Weights of a small transformer language model.
Size: 8 layers, width 512, 6 heads of 128 (3 for keys and values), 43.5M parameters.
Training: a variant of Muon for these matrices, 928M tokens, 7078 steps.
Each number is 128 + 32 x the weight over its row's rms, rounded and kept within 0 to 255. Layers, rows and columns count from 0. Numbers have three digits each. The size before them is the row's rms in percent of the matrix's.

# up: layer 3 MLP up, 2048x512, rms 0.122, rows 376-395, columns 192-255
# down: layer 3 MLP down (transposed), 2048x512, rms 0.0467, rows 376-395, columns 192-255
up376 101:095092150124122172109152086111145072131093128104111133076114069128163137093153064083138080063160163138072160095149151118179084156098165093133120064115136137184128139152158089098089144150113162
down376 098:135170138118129090128109139107109154155141070097072119136206137072086139199140130147163119150167043099138078121107177120189106142137107134195107129106022087152178117070094125118159184081084105
up377 106:142126146103142132124100168092115128119079144137146169065134184085159152147127132134169082106172122140163172087064199125082076113161132130149155140109128159147097098121120140143144094097140151
down377 106:142099131087146139126096102144202124129118134165066063122111153143130168127113126128081162120148140101081084151036170149102155188108117145115107091142074084125062127082123176109145137116094117
up378 101:102144129125067150163127096156158137098108112136073135141096095094104129113144029150094139120165142129125115152128182149108131099181131195109135143107114137098106078112113114086104173177102175
down378 106:169039163123141128156184104089148090092113103093181166121151101104124126125133137139155101110113145159124127124070118065116101121099173125121145167126074154108113103096202140160093122175123093
up379 095:134131180134137116129104167164147094206126083139121173173076128118115164083064139087093113126121159104122111149126112187134157113186145157113133149111104133096126103110151105148089121122122132
down379 099:118136159103078066119116091148110077152085116161065152098174101073113136187158147135144151068127135097163145149136142062152136159121127143139132114108134098087144155136171087091110129093123147
up380 092:209144157133101146105109208145118157134130112175164149144111106166107169133146120147183143091166165150088127148124162099109125145160182161130057149138135149130118134139114060101149146130169123
down380 085:038191075126169123076114148132113005091171143131112126159102114170089117138151115129108139094110064126156116147125099121164128109138112152188150114123136123114108136103101109041099129054195085
up381 101:183173139140125147099126112174059162108093192173137137117086081114143142146197124089146137166101130192146111097084080151096164082108162149184073117164100152128117101179095121110133155091189126
down381 101:093131140102095107119104123145118120095145127182157123151200125093162161125120154114129187149115141155132070061158130139134127086121117144100104085132143156093082078126145183099122136159053186
up382 100:069129128095085110136146052105151128093121155132120139098188161094116142066177168121120089131118106122136143138096093165093103148111060100110154120181098203071111145111146097138141138114134104
down382 103:110137163097193122053116130125100181137177126153156137165166146095109136156058208146133102123107044157125085151096137135163095061162099161135098070190124111042039150147074117107138089140147187
up383 100:096089152128081103104125112139094170081139088078120142154189166163112164123167153197148114124117153160138130167159076123102123142183177122109089107158142127137112133115110059104172095162084148
down383 103:110142139180109139154131064144194100146145162159096154127128148106094100119078138173080197126134101097077078072140136117142127111217091177135156120114159114100137107129161133126138121175060121
up384 095:121130085072092112099162071174143152071136118160140066147101094102069149151157127125125114090127127185111100119132123211155112109118096149113128105085110157158149138112097117137086090199172145
down384 089:166115166101136139166078109143103167176084171156085092119161107102148117121078151135137127062145066077093055088119167180140094073113178180113125101153138153128128127076135132171085125150120135
up385 104:176102165119143114139117119135178137085158127124105153125160160136137152109154166082100135180148082161137050122101107081148123104127107134137160166167131119117075083122100099128114139148103095
down385 102:123153117116113138129129109165122115107178102132176103111125146136137125114188104165072125111147138176062157102091083154145099137124155134093155142159077097096150105112150111115153133108153135
up386 096:116159077200116089113198111090090119135126134128127165161100132149184110134122106094134114147096112127209106101076116155078109175090121085202120132082149088104072137133179092120154050147174083
down386 097:080130198115169095155128133127170150112144174136133114077183123112110126116133154162108170115199130149119186151175129153185143129126067119102157130174156102140188113115122190118121118098111144
up387 105:128119153138108171111136116154130214156104108079107129104165133165133141101122171130129138156138141106096119071138117177089118109122081137107171146105160102096104198159118114126113123147107086
down387 106:165175099120093108162106174183090141147066115140107154172105126122160137129118176090140099116145159111115124099101080153132191096130104098125123166181147144157130112125108142159149129168143189
up388 105:118135132088116144177139135075158115132163130130082143122203082110146145078138104122173119161130124172137116129087131158129127165130110143123191099175129064084119117085091151190121111145156168
down388 110:100143151143155179175181106136167123182097091093151152163140138090156104108137117117087119120137116140169148123046152134125091139083137173101116102123076145139172049135153134079141123148164101
up389 121:090104200114112117089083154135131094147074154130100111164111156109164092132203090110100098101157124181117127105121107131109133120119137153156127107136131142127131115120081096177127171165152131
down389 131:089070171148070123119067119083072076145085141114142101064172158114144096195102124136170136083128157103148159149092133061111123151145078125119125106104129080138154140111149170113121123159089123
up390 101:139088138175130129142127126133120183148133052153117156160131058084126151095172083069127076137144112129186129087138085151154134146164145130144139116164119089191106073104122054088148125181130172
down390 096:096125110117165184131086156156170138097123062131136148120112178142129133127098154125166171097098134092120147125074128171142076067118167105145170157093148214107143086115157187122138117136156126
up391 108:141090159140161166156112151151199122131120129148120150118061132149167102111179104132164129070109144088122149139096132113067142143120085100131113117105086143135139104153126144080153176092110127
down391 104:181137054128195129147124102234184111133078134147159097117172116052144138160167117076142134134102155149103132074095125131143103151099097154109085150179130144121133103114133138093176178151139105
up392 098:147164188127144110109117128052140159084163148162183131141047099170117056184171137167106151129138084158070101136074147080121175165103121151165078147134100162121116176122172129062104100127138115
down392 100:111220130119149119113106091134188160122165137127138120130152169164184162067134107121132147185152168149163159179068066170090125150145090134089137149108091100084134103149175131105157169122155121
up393 098:148186144070139133106102190144081104120103111135121048142091093078168148166178125107144142151140106110121141185104120126088153088116128079129180178110134147155203113176084088181082169190120181
down393 100:145136172149087136162154109106116102138125141133161156159098128107156136150051123139109124085122164141112117194152100111115089107157115114104177148162150136103131143144051079166104144106139095
up394 101:119160121098144127139096132101122200137145079147137193162131125183135162162161124140150127126125147139114128145116085102135098156162184181152070116115169152126128102136085125107194152136159162
down394 093:157122165128104143110130171119101168095120152125119107134077124113139093084152152099124149152092090085136120117024166100177066145121111094101165136110180114078148093128111128172096107103105150
up395 094:101051119092132091161138130066102134126168170114109130161182131080164149083048095125105098125105175175138141064117145101144143121161092106123113127124068147160140123127182084114159053157133083
down395 097:096073124159117104095068123171142153128101138120108098109049189153130148174185120150139170098105134067152127130120146150131122063126161127146161096067134127161110099116184126154135122199098102